{
  "intermediate_size": 384,
  "vocab_size": 512,
  "hidden_act": "squared_relu",
  "rope_theta": 10000.0,
  "rope_fraction": 0.75,
  "qk_norm": true,
  "init_std_up": 0.0426,
  "optimizer": "muon_variant",
  "beta1": 0.95,
  "lr_head": 0.00935,
  "max_steps": 6855
}
Each number is 500 + 40 x the weight over its row's rms, rounded and kept within 0 to 999. Layers, rows and columns count from 0. Numbers have three digits each. The size before them is the row's rms in percent of the matrix's.

# layer 5 attention value, 128x192, rms 0.257, rows 103-127, columns 0-191
098:401521538488492475525534556440474557492506500461510509410557459523526425499486423494468532467504536410549537493556485507489540479451514492536523507532484564438481542487550507514508514520516543513516444406452451493494471490511491505533504473499560500460542457561465556506525518525500482494498485496567516540536532436548444549571546516470566542519474479478518538524481432519485478526538565537498490540496442605459487482558494535514539482464502501478557493486545497504560478567502551481494494531486502521510374443479497478552515471567587482479460438410535563543483420538525503416
099:497471539583492518486454508490544516437540471529515472490494429514501480488568523599458449480543521509531463580549550552504418510488498485511513528519485415466442532461468534488475557512480465537513583463389528514471465559525468508532450457526497517496516428517475566489518495560535562493482470466491496455414486522454548458489490586441478516506575552468498532417470525482490510490556484462483505562550491529454540506483531463547488430497520544483545490502445545491486428558595437566476476518539520587550450519481517470506477465506553519443431549452462506496503465478488522469
100:543499547496462520503459591521500512517554469487535478490395414510512528518515513467517476512391480459536485477539527549441418526503521466492516574510511484456508485546474499492469496475441493538582456470557482542459550526501468461486500478476443499438507534484484513502395478469462540493536516517517560518532457548458550530466438437480504514501436450549458542535462507547483498523543530555522504530526458494548471498537528541529430439516461513431474501486501515535533470465439547504481467441469470512473525510557443431504559511459502544505517584483496504368456517402415544534
104:547524486539507498571540505500525449519423492487476517470568475488530541521480535583457380483544550509425422576526459438512532516480498511498500534585473497447502513491397524522550489464447492526465528471418543496459463449471491538508514468569476539530475466518447491519502487466460555434545493493500497550500483580533511506435419458543519494454504526489479471507486440503523546407514499507473455492401501542515561543480487522444527477491526506524504483487591446529509502468481529522529458580505429510429489539472537514555583567465534522518526505520516581547491499450499554491
092:523520525487522471532469453475518515575446562444490479509465509550496503546560485404471542497449541535522528480534512436454543456579488484550511411498520593511458561527535496486473511553477519533493533486544431493521410496511509463517505526446474467565510521520468408544475530481501433483517576549480447439511481469546596465500496516513486498584474464465513523474533565465510441499496524443526520521453430566470517533463585518485504501502420490503571396510447460486467469513471474479492555412578562492495516506523525481530484511578518518503498463509562495489529503472445519557
101:407533473480483475487509504509466516517492412501583517512523521426520521468455545504539537462549485502480525479524553451518456440559509585490506547431424480488568490539540517502570541543558471517439493483520437500547572417584509518471541498486496527561501430414481508475518499466486496504541494506513546567579435448485485517500485434472462551515538483528506451502554472531417540542476471533507525504509593526400469485504546483506530492522504525543599502429549512489457483498535490480507489565514464602529454450455496465470498513540470450453525512538514522494481451512489546556
099:476496566421491468501524570479474538518527481505506531497474561505447532522468542457452505543475541489467548523540522464552508567502463571614449461492528527533608503533496476517546529495516487523519566484580503558485542515552484477469488474562525505481499451541467456482460435468486452502486486517499502442480454521479524488512473502515501490466492530563454495506445565596509463547529523528478541460473406529487471506489561473437539546509535477379500487493479528499465434471469504464426522524440549492528510467530448452452455502531430450456413498499547558490520608572538525528
090:500526533447480533529517462510491470524435515402562520410505520530521499463458435446447603547428505484532485512497443488476542519488600492488530511495483489566521522470551591493485531498523496509425613492515431482517441540492502518493460544542531586552511503490462490522475530535481539460509434497525519536463447502496475455538533501535462526401502450475463578539544503496537466472500475423515593441549443546524513474482541505518543442543431516525508587494546539515463538480460503516544474474515499443520528504524550406481524506498482498423508458430466478534510515505527511509
099:573526463499473395479452474462492469530497494565529515481399517489525478479530499549518508525465471532505523500457613508546484508480528443509451482519557489451460452546507487501492561505546444546486509571562489519526497498521559503523498435435556509494472536472555444555497548498451581381485548532459559506576492570497492568483497465522526489475493513498464497564490464449490541510540493504468530612458475506461476565484532542509542493495510562481467435492450490498510458499486537530502467463568478508412507515518408507517465433469544536532561416506458540431453499490471481507
093:472539469484519471445518506444527536469474436518537496495496515522489499557472484573523476571561473553498552578581516426523469567447555539556536469455462549461477498482487512427480521519434486526494449441479569446513455505545471562482562500510490480467429508531496462504485489501471528409516541484508511474497518465504479440543545492549491470420505580457527477521472508488526491553509460533471506497480508426546471446560590488443518467549569469479440492501450549510473484456550524473591458515511496537405497454528491510570496564549465507553558482535560530482431523583499469477
094:400442504541576458530483511475523508496529500491497495439473514548504431463465505569463438504554489580457480458495479414508555476553563445490519500481548547522573461448536541530479460505487493537520433464450406505502542457440496497479494528450526562565544544539482494436546449526548420467486435512489471490538476537571468503471515487494540463454399504455515518472500551468466490586490553525593555469460420427464529517421457541413512493514467553483491493483465515537476530539544504506489447540500467458504499494522443482480479468455477473495538534481500519455484517521510558521
099:553516507516509533579540489493429502450529518436498517544544566512553473484479505520532513581496541498491560480571448529478496507469503488458487501463517494521509554533457448458507496519516520525551508530444552531481573487507419496510501554450528477453557573542471493501543516532509483533454473492512525488524501472542462456514529555493439499453526522505497479528513463533539545517514455572479483475408520483606480447457471489498445435526515491421464452473456493536552427484574451430524558486445576508501470555569453491563571518448560529490498488558607555531551477562507496584
099:513533488500513451467537481460492545469483485476550501572518483571556511404494469431520530479514559487508453510440534573451546446524558515551500519412504533556470484473484513514474563471577509485509479525536477472563503447482488528494438424521464527466474492521492511468469477559442470567481464553475473518510551447536511471534482535469558505510499400488500474508547563539444488485535506519581488490435548516456448460477412479530495534464530507499550484478533505496428507508475540509418562514618602555532481441516540541525496433467518458560506415484525480526520547506469452520
094:544521446583483482549549434468427521456501526501482493469549502533469537460549544513524483473419524561489563507557532477461476605537545496453496512501547476499466533437490530513518492455509540516506502496559468412501534432501533514449499485549512434437506459494510444456591532555510438457477527563539533450572520465507487495497521508489565445438523492497455478455519498411598504491502525520486543530482534559464523493479469613449502471552524429486498456541602514518525532475499520508527486469497486537503491528460472475529517496554554532501465493477494512559503475528540618425
098:533438506516485601474491490462513546476495514413489544493494527508458498540509497403525425514471503544561450617479516558497456510528488540445480615513497543513490504522519497498518522510467393558464560526434501503508460554561497463537535499527462540450540465500508468525431530533508470473482511521443479513466530413579466465494520491513477464499491496472489484503464540442504544534466562560548473510519484506534481547433527448545544504508446545451434517498513475508525562514525457453453503506519498492542508530555489491415509478539441501513456466495553517452521471529479558655
100:392548488474463483517487469497468529467456497435417473594519455520459503440440473575518510466526516444515547538593473514482492490510525503509524534529523510521451534506509518442546506457542574547493457589530532469426589457487451532465478485553501493570481472441520489444522428545513548471558453475479518542542443492517517531479503495559505446474492525543561546544515493587498506497467488514505559514504533478476492487542527517478529541469513493482544488550546503628492463501459521516494458535500521469530511492517499501629562478439535535461464505524552591506443491548522503433
101:517523577534506503517546515464536522503498482524526438449468526461497462399512502498516516554503499465469471502470457518494465555504494535445378487506543475501584560483508530523469522392497522447481492519482553470509556538433524499530478531453432535466482506487436507431480500508473500483476510557469434420442508485498536454561494510419472519439477548552473555526485499468498506454472474484501459435505509457470489535407552549524399553544485476473431444462535530452479490510500466465520485472550556506445485538568532563422562526470487469502538562469534576572464544525528528473
104:443487461491476541402565497560537421479483486503555523572490493528482484549475511525473555517440519524514475534560435461420558500454470475478470514466501489532564575575491416519505606502465542478537463460508489516530535551536428466467508535462510507452594521514467516523578448517450511512503523493576366528500463524415450519470426501515548489532498525556536483588450482442505498467507448503488512548512520467521524492519504495526529501517499416449579437511489443521524437483496464471465518496452528457491458490490522550473468461486487486523467552458493537547519464493509448524
095:482503557457466504499489532556539457528470490570593500422474545441463526414528476521523473376455561530508526537459480539480539472451541588517497548515429498490512498510487492451447519442473442490422555527454521545523532462470488500451546494490479564498493508497457536497470525444575555529485514494499483533354502452512555516482498491500515510496523441514456515468506481450536466463521508507487514534527505491506496439528564555537452457568477506467556509566498517534440505487538462575457563470549561480546520522575526524483473465439493586494440486449463449457507550527511489510
100:523529569503557532497550619526558424455517589501534477483473458543487479448532482460445543522484500505515494445458493510476496427534501517441566454510502513533422536481494460450516466531466498424486504511462531528504510531449440464478467491435567447421543565490506487552479544521558542504522449471555519523432501453482466506469533409457487559501510523502456492509491555471493439492581478526493549453492520484459520508514495541515450445480517486514471557480453516466518554474561421445531538386467527478468520472531521506387494564514497465517517571550521456495511554470475494469
096:504489383505519588453501498501505555548567430405445541515545521541515495474467497509534485508524574523477517479430522445546458560524510457471538500556489532493454489489593507554514489426482529495456498524506561516470508487528450379512439462527553539590494522462527512523524515482517532503501524479546481446510499512557466544455470457520505574517492490522540440469467419513541507524471515539508532437509449480470510434534491535558524480494491544498525434539486487450434539552488502586465448490494524516455448480527432436468460504530524513506489469497538433449575554507550531576
094:521492503518449484469413445498559567507550480512506499538508506566509467421502476462532497467513545507487492493536479515553527510441530514468448484437502440532429446537406558426454532533469482563507517546488456483422486500467494493551501461512464433464479526460518456453477563530527504494511475508555534591514529547561461516402434492441577505613456574445494498488518493518475498477600432492499499545484521535520558486527511536542517539529577439489537509536492540482458413511505493509539539490539462566594491520545475488446488521475434526542464494447504478524529499499472499512
104:509466478475542450489542550465562441541513491478519534521449486483530589519518457531520518460501529562492463484493560526436494509458466515439581495458483516529499467454502501484498550516472496483528501514497543440415422559465499472530517399518541510465508481525553527446479510483495529522524460445475600482567492423437483545483485495386462535500478429479452443446509470442441575597532536550514446474550507512513435526520492475452536488595456529479469570510464472464511547521531495486519479496560556530548480508472463460503499410447539484518442442525490498487556499468518440510
095:471469512478582491486473464558451485494444414502367504489495476574527489515561495578506470549566597476490531555561555510550490476492470533546514504466510514433475447524463521499582480502476440473539460486525503484485442390488492485519545483484504520444467428517481542562554486577404494527523544484488513468503478535496520561532493567507487480509518497495474518518504440491401483526507549506456481483473540438520520487543542507495501474483543461493477427416553542464498527520518489517560461539494455502469545528468375472510531500548559533451516459475512554554519444510510482501
096:484493519522484463486453520589510545504547504423498522499488482499562511502479559526519522417508537522468488552567525535492506418543523497492463550549453485445482454551465450483479486594500493499521444620470510501440427559544496472450498515533530526477428508525594554455509484544549543502531546489469540550516480510471630461463467553472524433485512538518515460467536444475442498525494527499468479498473527520468551454514480564513548500400527498519532498519518411537497525494507527492445536517523427477548537483545464463549469469466572532518463532478492536501490500440617494473
# layer 5 attention output (transposed), 128x192, rms 0.298, rows 103-127, columns 0-191
099:500474542447478484515505528537485499466598507492463499477502409476453514474503495515497462472552479451467519512511561521457470476432489535490542514538522567442555503434492503386490510571492501567491530501437508553479479529513484435510572508516495583521480429432551459402563428533563477526561402477462493540424507541494493495518515482542468462448513540531490512496575490483608533450508557548470459421517495493414523459508515486469491472485426448427425480525523551536550557502473496485477487503513473507470501559537551521534488457521492468550509537463457501531506501463464536524
095:565498508415489591488529530517532479580510429452462541526478532492490495525454468485439520490579449438465526506502481471494539547511495543494459484528496462504527567471480486466531477520465431479464523504454488426445425429494478620437515467484440446484415518495412489527538521462431476571556506529522432432483495486500465525506467498503439492506494429507418530518482492554560491506497411442503498442465475518528490517482435510596517459497501500532446429518516522495540526536468536458502498501551533523487442459514522478489499527453530546487482473580533493572517584542528522514
099:518562478548553537521497505493534510486487451470496427487498536510502447536570463483520545485487502481470538567419460525478485541521438572529422511525441532443517451565506522466509437558569470445511523571539557524427469497433518466530514559467550466473436461477508474519465509493501447478517476494517539468455564496496479497491545501441507532538529544525463513509468474567497444506484506516483462480377589504533439503505525508460529487487569484423507525517422528525501487540576410585526484497542553531475472474525416500522452467491529438539548564498424525520497533498552540444
104:437499433512508511575493465465510538477427521570532529458438466527494469556414551457405478569513530412474451510462528536521489460497515551562508493460556506541552487513473500467525506510477512445541586378501485542429514475487469496564482522489561404479499484501498475503512501519536440443473489473480497566496472553544412588469464466519485500488508389464459453542472513463504491503527504460527494483531472502489536501534497516469474518469509483478522431544507540509469510459500467510577491522441358484472483535458469460437530464480487517507481507554482458474457497524496574472
093:479572411561547466534561489520441476496561481509513457461555464416490516531447531488494556447521480508462502410525466496594402431504436484481571456469484516475563450515503527497508550497547508516484463505546477474529526555488536487438437469549556547526461505503523528533461466553503533585480484427518498479501475560493476502441500433515518502478416571501448533466464437595527513408483523492524460476516477503535447538502503526515435523556507497500440503486555468480472470493527520422453459526537491493464540461438514454506475494447477460501452591491485503503506538430506528462
101:541484531574530506542497558511553513452543507505449523454493509518467478431574514479470452460448477478461448497536537526569514491529541437501521471535458455517470516447501455515483450569471599477490492432424529453473459475545529490522521477496506515511573502504516439460500520484502575467529535462498495537438558527502498446500537551596506469503480576465571521474500488495618527485531496399518458497501444480560436571481552504502552498526519520424468509487571445550517496481519461533444519505431489447532503503514468552423513469481517508464491597508542486417486425464492478486
097:543489514519453560483478425494457490484494472448480507494501466422477524489535529465492487481492523486509469517452562539511460423482455509561459504512536508502488445465452506423495454560456463476490483550501530459502496514511413497455403557414522476523483509525553427485510517483454525549515521484468426480556443493476542494490524363501591448442527406546474510492425456467488484483527567536573428435542478501421434508465477484461523594509546522507474513493477419430473505466534521457492503503560576476489474494485477455504485455524498489497548466494542478522460464426522510470
098:508503574508503488422525523442523477485578472495457497522469485495410510509490548492625530498527572424519558464481576493495462492485446498515469465467439392496529524552492452481443553542469515536489424463513441497501606497575466441534530487479457429482494481474450557516542521485499467514572495482528517506504506511606532503486468543518452562479461534570520523472516489432563548517483535541559515557532526476526457433521503497555480528457550536488595485507497474506454464535487508491467505536486522485533519541536505457496523436465525432474465552454537477508559471540512572489
089:471480448555502480510568441562565450484455494504513433439558443466444603523570487436578536466483479518490538466569515503507521521455493538478554479475457502446499486524489492512471482548446549409484534515493483545470476452470502468542451545545466486507577454511521504559502553533535444530476486556567474466499557454503475560536473573479498476481494482486469513509473476633508485511507507476527476527490488489561522492464464442514555548497477491513469511564512531533481582491542477492493540450548460541495446480519558524505482462477457491553511442447603435497425440457521480426
095:476473472480501535502488518540548480581446490494452471514447477483512522498485498481483477471466544461472525517556477447444457553428488482512591499469543541457487443612522554561584491509496493532494535479477467525484515524518433476587435565461433507531559458466494427514492472426426506487524440490502453498517556568521488538489491527509549398464493464490515512548477478488502502509530551494476545548554496499472473482518479556526498547431527467497484460479505485497546390467481488473458462549536547534539582392441448546492480443517483539533545561489474504462443524458436439503
092:511546565508534481510590532517498501512475528495506543510450526533449461531586522482532490515516475517470550561504484521492507484465551483544560585565521528562509442477455540449509480494539472482471486483502449495502490492523487500508543528453485504494514476462430596427465424488421524458482516451490428579452394475459507498490484486563515511530568524561551495527430451464465577490482503494501455476511552506539508459461537415533521509567485382544521532462501525522471499446519544518564550529510553494454574487421468505571526479478549536501521466408493450499519481517485516429
097:505439524523520450454544539491542507513473425562542531525450481578484481465477477520470444502534417493492531504460521513515531549485444468571451436515449523491462487506477447472565498453467496498527517465538494481568580506514488525491466450527504620479447500503540421465575552469499510537406463503464470439447484514498441460427460417451497491479587537477566469464464516454506459468499575559470479511513478494511545461476502586415501483466514528550532589384496479444513516509466532550463516476488502525467476475491479521508512441473482567534533500530536427479482515504506521491
101:469518542488570525515511422488464560555555575515527484484555443432497544402530497550445531453561444541499506501492497505467507432554505496455448495469584522484474527481537458460466474541493513506478529521488488485485506535466522520508542568470585524436488516462501455512554508537521545580445501512493498502524505433499503508494537554497460424588552541543482465519593496510509519508533503494459490530506521442441498454464461561479489534547498532587524529556518521516488522462478474432451479493458583398579526466530454553421504478504535566512451585464512547461489511490469544531
095:455526534458533478442482452408476422472495466487452482516438483509481498482529421546436492495543444476510530523463455577493530536552514485520520476493494634466479509573481487522514467482460427501453454492504502513536400498504522467429465441543488540540423482524504561501465497512493482494540374538495459505432528559533455516483495526521481479465436509469525531528472539485503484560465485500531507456508469582445468441557475485503475488521546532492518453493536559535520582461546499509481441514524500442509583489538557516488553480476511485511563530565433419458420486502529495542
099:480503489480478452464547478477513553559547415437539392524501486500486510441503487426464533551470487483481519534435516483493466538491559509484498562405511440474559532549481401459482444526469476493495507487508514548465475426480516534514530488540513505521485608476453439534478458445444542486500574561467443493534493570513603487497435488470511529442545605539461467435522477468489501437584415511474502487558557510479478500512467469478483465508548500528507515506559465501561445490483526512469457487498500535480485521470470568530527461517486527466509544489493553486526493455539448404
096:566438468506495526510538506466554488363479508514517580427426481546441515496532506506503493524533494519470481469485460539541532490461507459543452486467489488501457526506537495498537496509482494502604508519515524426486454395564497435479510582439582564520495417504485498496552470523463527455481509507503491478526493460493510550506422544478496467457483504470517394488451502461484504508484465556426522562553531514411461514513497517509542434539464522512461425469524528465443514525515451551519485591458511465542516489446505480440439519534505492540484600512489442520485504489515561578
103:472482432503508466418524495505490490513501439518487518559552573498545481499443475483540514405452454436532522510479505438450471468519491477541440536493459556494425499483471579583554445506537538531470471444504439530550492440531471539447540562461589456509487491490548433478570526506570468569464520530488450531518524510494488555526482455529495470528511462460482459519500459443469463524483475455486494478464533534524529497472500404476539449452494552520534454516476582494508552478439550476515512466504483511506563477502461459538507381590565456472477528545427550515539450515515483519
106:529511571519480515533465492522526507561577562506461514512447507503546516515562516466441498466466448443473487499538505550570510459446493526523511495483537469502456539487455575529465451554584420445555531567520432463477471493498467518502402491518542511541470573524502547482535449473526546467517441569517529413471495522519544484522539522495528436536469493475452479542475499449478471504413568548502495512505463437493576496450534545446421496492479543528536507451517550526494505459467547494477420518485429521557433483515503485579538482570499524504481455525485389531580472471496507511
094:468542448533469491454486495588532451467521448434538417525503474554402460491495501523542535560474497433491453478537551539492511449514507517541486478543601481517416581493470536529476496567440498501479478471552483481517515525475551545477520559480458499489511520588457496553470513525550498522502494533494439515465518487456497455487509555418445464483521432548528503466541477448487495527577528483445419502434485528464509481583455454541532577505485483517490489605492498506508555549483541533411497511462520447516458463513417477484509438444478520526490570541485505522536474559494476441
099:490468509437505499480489515531585599602542434572435504518508492447508511504506461525527509486569431480456495492526457480546507533515449457519518518486492601517453511538472456521435495496541547489522454501509574451503574494463489529516549473459479520465523475484527507488454496424545505512469498562456547526493479494436517464470485474455449523500490546485466454548428496538415494531475506490546487563506481409478542470464502499523483510442491463405569479528478538553462511509468538478513473602447570547462512555464558464456501574456501432447542478537507583510524450519537481448
094:485515470518485595488528480532533489480551506489508558510477469509540500505473528456497474502507472506507539543481530534544475470490410541461559607518481525486547580508486485433515449474516531543516417489410536451546473488505514564514438562563494518421491421484466473510533521446481419441451525523551495534517548478610506458513453485498493546630509574475489483486559434475495520449511531474463508513502517536415435544526487512503502490553588495517546494541487462482436479445476528514518537461474467517468521498479547545517495511491439508483570449526412475564478502545448525504
097:438443552515493537465530447605479520414478493511485495540489497496570557504577528530467535504514464534448454519555521557520492454546497560498525416575519534575537503523505465552482481480494465442527522502601508477458504488542499602511483486523516426487556529504466487464522459474481532501490517486532497435433493433459533475511450521486426511508501504515457501447498443522473560463448530552526482502475490529480448527495479603484439472457540550504471512525565505538578564520558555512509457453435545501546411488477462504518431460452548550467547496570516547471447511527514513513
105:507503583455477510504543499556430469457502555528524507509565501517473521493518474503491495500543461469492472501448526469529473571512523518473458512442559501520415463545547434468527510528519529501481494504510441449516483470451576519527445538541441478450442567471569499549473508515478526593454514563525479494470546414475500479563526485542438551514499545520538476467555517522498488505518471434476513439461493475454497514446497556491522586437479498543582443555562468445536456419478452550446501498546525539486476523479455538470514519547487435541543392493463534409517548424500474527
103:544507592446496463553507539477519529497518525505534524535464481562527579563519518543491554485474584578570522462463399555455445522483495481503487485453505484492527461552439503484501498521559507455528545430459486523493525597469482499464529489559488528510485528552513468414544459510548387512529422481554472499597517514535451459476442466516514497554506472465471488484482471586519532510558552551520497490470452516491529541558460475526505480492492479521488475538543413426523432490540524490489496475523477470511494452482546510517481534505520560548547551537475443456442395529459534523
099:497529507558444458477445494471476493492470497480461466433527406503497497448524472572479532552475449535543509469536546475491520518546457540518480482519573438561469490450477487479545554538467477528536482453488532498535403480443631476538543509551497480441470478487463534539522454507447522463512446520500517527596535515485479483485553445522465552533504439449431461466523549553522518418432506539481479518483558451473504510501497501556533418483488487468490489527456525535490551541531537560464522530511533521613485538442413553491520577511517512454471505520504430476521408519535490529
# layer 5 MLP up, 384x192, rms 0.271, rows 0-11, columns 0-191
103:497454489539548576492483491526480405534514500539513517448371516547522516499596544540439498520444536492516510504451501451520503570480491510531523514493518532504443556503512513481491477541484429488473423465472511476565522590533497468470509454579463474446431466479488517520543473457594454498493426456535464471516545474469506540435595436549543492413488481471457468456454531481450489503465467484502520523473483507509523477541443480577477488487536505522467547529445471562551472531564598507466472473504497527561530510503461527571487533453466509516564467420469453484449482499533515483
078:608486424503519538443484520525528459432503485494594527515445483561488581504537494520513577494492476522541519557496486474537504426525540463468559483441448490487433526538555398501523459517516483513454601463445464567506439547536480452476594522537423478539495478446478518489517484467470445469542460519589489511459442541531437512469568447501486557504485509526482484538538505516489554452539478533520512511470475462587450489454429507488515481444521499510529492502501529496570507488484496438531525512522482455481506463449539457499560569437498546472512486478526492418529536485562503547
104:407438554513491499509444472471494487391477478489473488476512549474492540526516481506437493525467478404455473535508522570523573484485489519522529507570452453514474459462495410521561496550524491506598464505548500474520519562553588520538460456497553465492499478441550508513499495569473483540482502493443478495526507481530536464459515534525574506513454475480441497464499526486449451447508447473536532496474422473496523547536473489573570457538503501546535474409551561490415507524514496535470545513438519493472522451559439485499505511474496526555441408493451524533522505565389493520
103:529547485490478458567502522468442521446465539489567508414481590499504468468499567532459535507505536503526491543492517466516517568487494473493490479463578551531502509532455511521538541473486449499507530523552507554482445487468463546509478455488536481554484508524426511466604471543496461491454546528610479507476453483468439484497532509449521391486441431478494457532441507483457486444444590430527546531493578532473488475461520476547444426481535468503478531530475454467552549454461516520558549499468485462415482510461437447528529492527514507467458483460589522504559566546479531453
106:520392491503486444513478529535551466542534537581491505498488579535582518468473485506516531542527550477515524487553490500553502541493579495561534510514456492564481509528531553505458503480467427513507462461443512506538500582440481585473537416524582472456478502508506489483486527488430476536499572497504543521487451511506413489527506511456476432539537506580504479533515491471476472513542504514490591524491532533506516488537493490511593483527565541540551536492473411523451511494538484515523521417408461480501470547560578473462504517520435417508530474471423511504599484518508563495
099:535514536508453452493525463481493465562523458515505449442491527415488507524466545529498513461489464489495515560559491448625513492509504534506480547494496559472460534466539484449482481511504553495504599441507561446552573443489478519487510446493532511533493531515500501579398460452547456529538486494488527447469477512518536571538498544521408472502510472556506485454535453531440472487536470490523457484513465489518611463543541511474556448512459518551476443532510492475508440494558423430443525491509565589519597537466480461504516481502455507555490513556532584526530542502495426505
109:528508525509552523461507606468498504505500528491491454511539526530478492557523466404606476497523506439524532464514466533540502503491600489401496538550503465434466489498484526497454529539468497537498477509505542527547485553408515486527553566444477542513438551445415576495470526521490511567438458500456474515498543461512480441436510460509497442424528485490511472563482527511500469514533540427451494507454462461515413527555488466486484475470597494588544480456562561474493446489505521535444559493530469520536459514453496489453537534492485473483545447465507473513584527544489455552
097:534492444535543516519518477579452535527482516477454489505466502441470532448509511469510511542522465488484475540526420500549517441499485482428489574569535478488495481495536531514519384510532480423473478554461513480441493489498585473458439443566486451522441437507495505524536512498439483503489492465512416488511527448484579504495546520482486501451561513529545522453475463422567482392508454563450512477538495541492522504592469513529457498459510508537518476522506537446496555481562503496577397509501443567459524533506457498504526576450413532535507488443457459543532518447536554489
094:430581521490515562474506505508520455420543540503433515545525545577564513454486435569494526480520496457471512507486538527456600507515487542458455475481496471513495447495467473571497511582526477486495550507521489581476506596548482503537490500460529489468482436520509534491495554482473524524374452444402451567479499503501559495434473511501509525461526457488496494476511539526466503567502481557483422457511528558495552577442516555426455390464550495425472481451488501496474545540480524474462530454509560453442499523458456475518507478478538496519490446495532557511510498494483440515
107:464541408419517483422507479482472539455568531431504452468508533512471493534513494486493445555466545494522436547561523425500524519503488510419533489549460522460512485504497493474531490536524472465503502475519445506558560551528464527493485432531496460642544515553510516517464515443534488517526502469516504545454523471499452489585494559467470513517453487533505483522518487521461470585522480535453511554451423497489551490501465538500489430466450525517551498461582565514529464545543469531504509545512533566466475417569540430503562490467536527569421469512577537540500525499488447423
106:432522430494510488501571492528497519578553508453501473504547414507489530506476467555451473583552493468517523535509540517568457524481517560527497438485484525495540548499472552504540498565466478462444520493489463431466523539498437494519501481550507578553474499535500440463439515556503537537489569492541519585510482524448481539492493431505514484569551463476549500517544447440530453511553483506520435477488472506539492509502531442412456428452560507566540587516476547535536492587432520465469476465541489480534516616535509510499532524530554511471487501544496498478501441528603469548
101:523537430519479469524519469407579484486501503564523508534518511553561518511541474526464510587489478558455440569492556551464536530519459532487478535512430513455475519500537548513493522524566511535494526435468489596479467555517492423467515423558496545472474481505531485439538537501476520568502487483479488518472501519596490499510514547468470502494442431468438561496477494549512486506501448529519522448511451539518554549539550570529558526522400502459523462504428554481511448576470483585462439430482490425443516559452527462553548473525558492529510499480509523475461500473571508465
# layer 5 MLP down (transposed), 384x192, rms 0.258, rows 0-10, columns 0-191
097:451502512485529405518430511467521462505579577516484488628512550578516525541576501520536502505497515413467442526508516514469501511552490468549549505518507504523476524530430529478499442512445482485503476480587571537541467531503414492483563556421512492462464476534546513446451491480521550426543473496456488504486590490494442497438498495509546473501526516584468495574444501568441525481497474452508498437534449560464496498481562489470506529448493520463474495461525554531477486525476531528485467492473558447521499537427523460514551551502507467446535553510451546502539515531532399542
114:476497565614491479493464534549508462493479561516507589491409464476506451528580469462487501439501462516478531521518427524495519501527512537557464494529516546478561527451479519489465489513479543513452465571464454454552516508458470540521480518513455509491483434572581545530512546519532566548547448510458509474520443482466439507610509461550529458438506532478494499470537447625566484493494572506511443455479509461501573491452518492426491501524518502542506413519511500464543514421569489505528544518474445431520490495492518507472513522513524481558457515546555517542412509449490502470
101:526469514509533515467508517505511563513461418556466551446453491506577469535494467438523446425508424504458555544531609533501515423528512555453492505511446501471491456431558496533552500504500501485441479485427502453487532514462566446544501467502467522482566494509502460450490555523438535454595496452472524456460569538526496509471508463415498462466479546436537493443517500534497518455521460408486459466479471490483491508503532448501627508469559500419419549537545491526485555497466488508491484479509508463468462519536499521473444475574423558472467506552496496500504498447470550468
098:435435531483459502504520542504524466486483529505482447528456447580496482496476494464521507460469474496392430531436513512516441551421538559427492497479506500490518510522521509437480494545497504543484483503497522486530506542497503514518526503457457515509516421475481503497502574472504432523569557523483488490482472469528494503569423481545479576421503547552513437462567495547501474529507436517509448529441475492542433503499503365553433459484492504489499425489542561442524520432543458535531505488496582491502498383508501528420496476502610523545555472446510513480456463552524482478
106:525546512515478499507530494405492524450555479436459461511526552502499537458511467423492502455558511481394431536520463496508457566552450466461494504540511491383537484463446501589498492585537526493506478500414447493541542517565479413441536555463536468494465484470569474511513505560524482495492501492506502520571490458499482437451496459506520576378483526506496479476505534543506521547534508547535490523447474526471427482527555538547520533506561517563515531514489449492470510512448542468484480532581509487552518532522410483478563462442529563438481481527490499519454520538515534459
103:490459505446515467520485582502539490500494502552445493503518550553541413497514553480562478575494501504523514563486510504528404499507502486561495459481457494443513537537450519478533563526493485449484475436471572417616505430504529427436446512548526500508533465468538514518524467404471453505498515483505530505473474452492487418463553519469521464473484503558488464466451541506491459572471514527514499454524532487441448469523467518444494522515539524431529534482437516437439508516556563440505491541488509436469520499477515579464508409474494604402557468493471447506461471474495483504
102:514515530509539493485531533433523547487485490503499505469446520526514500439543473496505558472482481534475513554490490522501576509473401505510515540489563509487469471513469545491470596474612403496516472571503496447506490548505482562552438520553487516532555512560529488524434426570477477508480535479505598460446508533467534492505487435476523533489507487474471517576448478518444524523514567403500466572547534466564499479532487444550554510511518483523472493525504485481535507506517511513557557505509473558541512546380468572464513464472569477492494551512488557418549432511515472404
122:415489493497423471516547470522401469404492438480443454516510386467485521492472517574434444469566486518553469485518447503427488514523522486497526493601488521503523489551494459511483513519486497515446517494495532487486492472446483453549499529598452467473424473478558539514581571523454473499534453550505487467475461499471547447509481538554453542495589504449519490516514429459486532502459482521501494466503556463434530488506522521534533509538490457509488503580534433479549545444518474568440413509539479459535530536441492499443436504546442525506485545491534453496455491525514510437
091:500530482568474536512543553469527473494473501530479582493523468481475448495564523476553502490559530517483503440530496434505546613500519457498539532559542453551454545451535511534502467481526524464472479488534530543459491467495510492482458474584422473531551406452425531505577434534515493453432541501582511480499452493500417517558489500500427500533484520528521435457553519604489505517499469554538523548467545513530511502573524476541544458434493522447487523455530475511498532503497497486555535458518544445612506540453491477469469536512530504483519438504506510420541417490553492431
095:529448521535494539548495440520577514510486522411518496425478447468532522442518375539487417475530538492495542453528449459512496498507478537540503541474435486444474527450585481518540494492496492534517548410543539564492473503464485478489538446483479454485513436489463494557481514558518528507469498470528518534447507484402483599467453510528519496511412471512488549466504475533508439566487583456491519562544514525488515531462416511534520496518525501448485535506548549556431491483530522502495481443535460559457485503461586458508535476548573465513507542460503531438548578487554546484
097:512536534548518502441472501520524461484471562495475437473532530468524503490520487448473461516475531519496539516523497520480428543466486548479472589535529489550458445479462504475495485528521436527541502475511473481529475506554454483509505510433605466478515580536481521472428463448548506539534507494443558383524480513535510612514510549473442479555521529535542566544543506535469535423495549530455585516480534464497479503465471433618477512496471542414528519442445491523486431547416453480441505477497515523530484544513528425438520481485472564442501478519453528499499501479434454449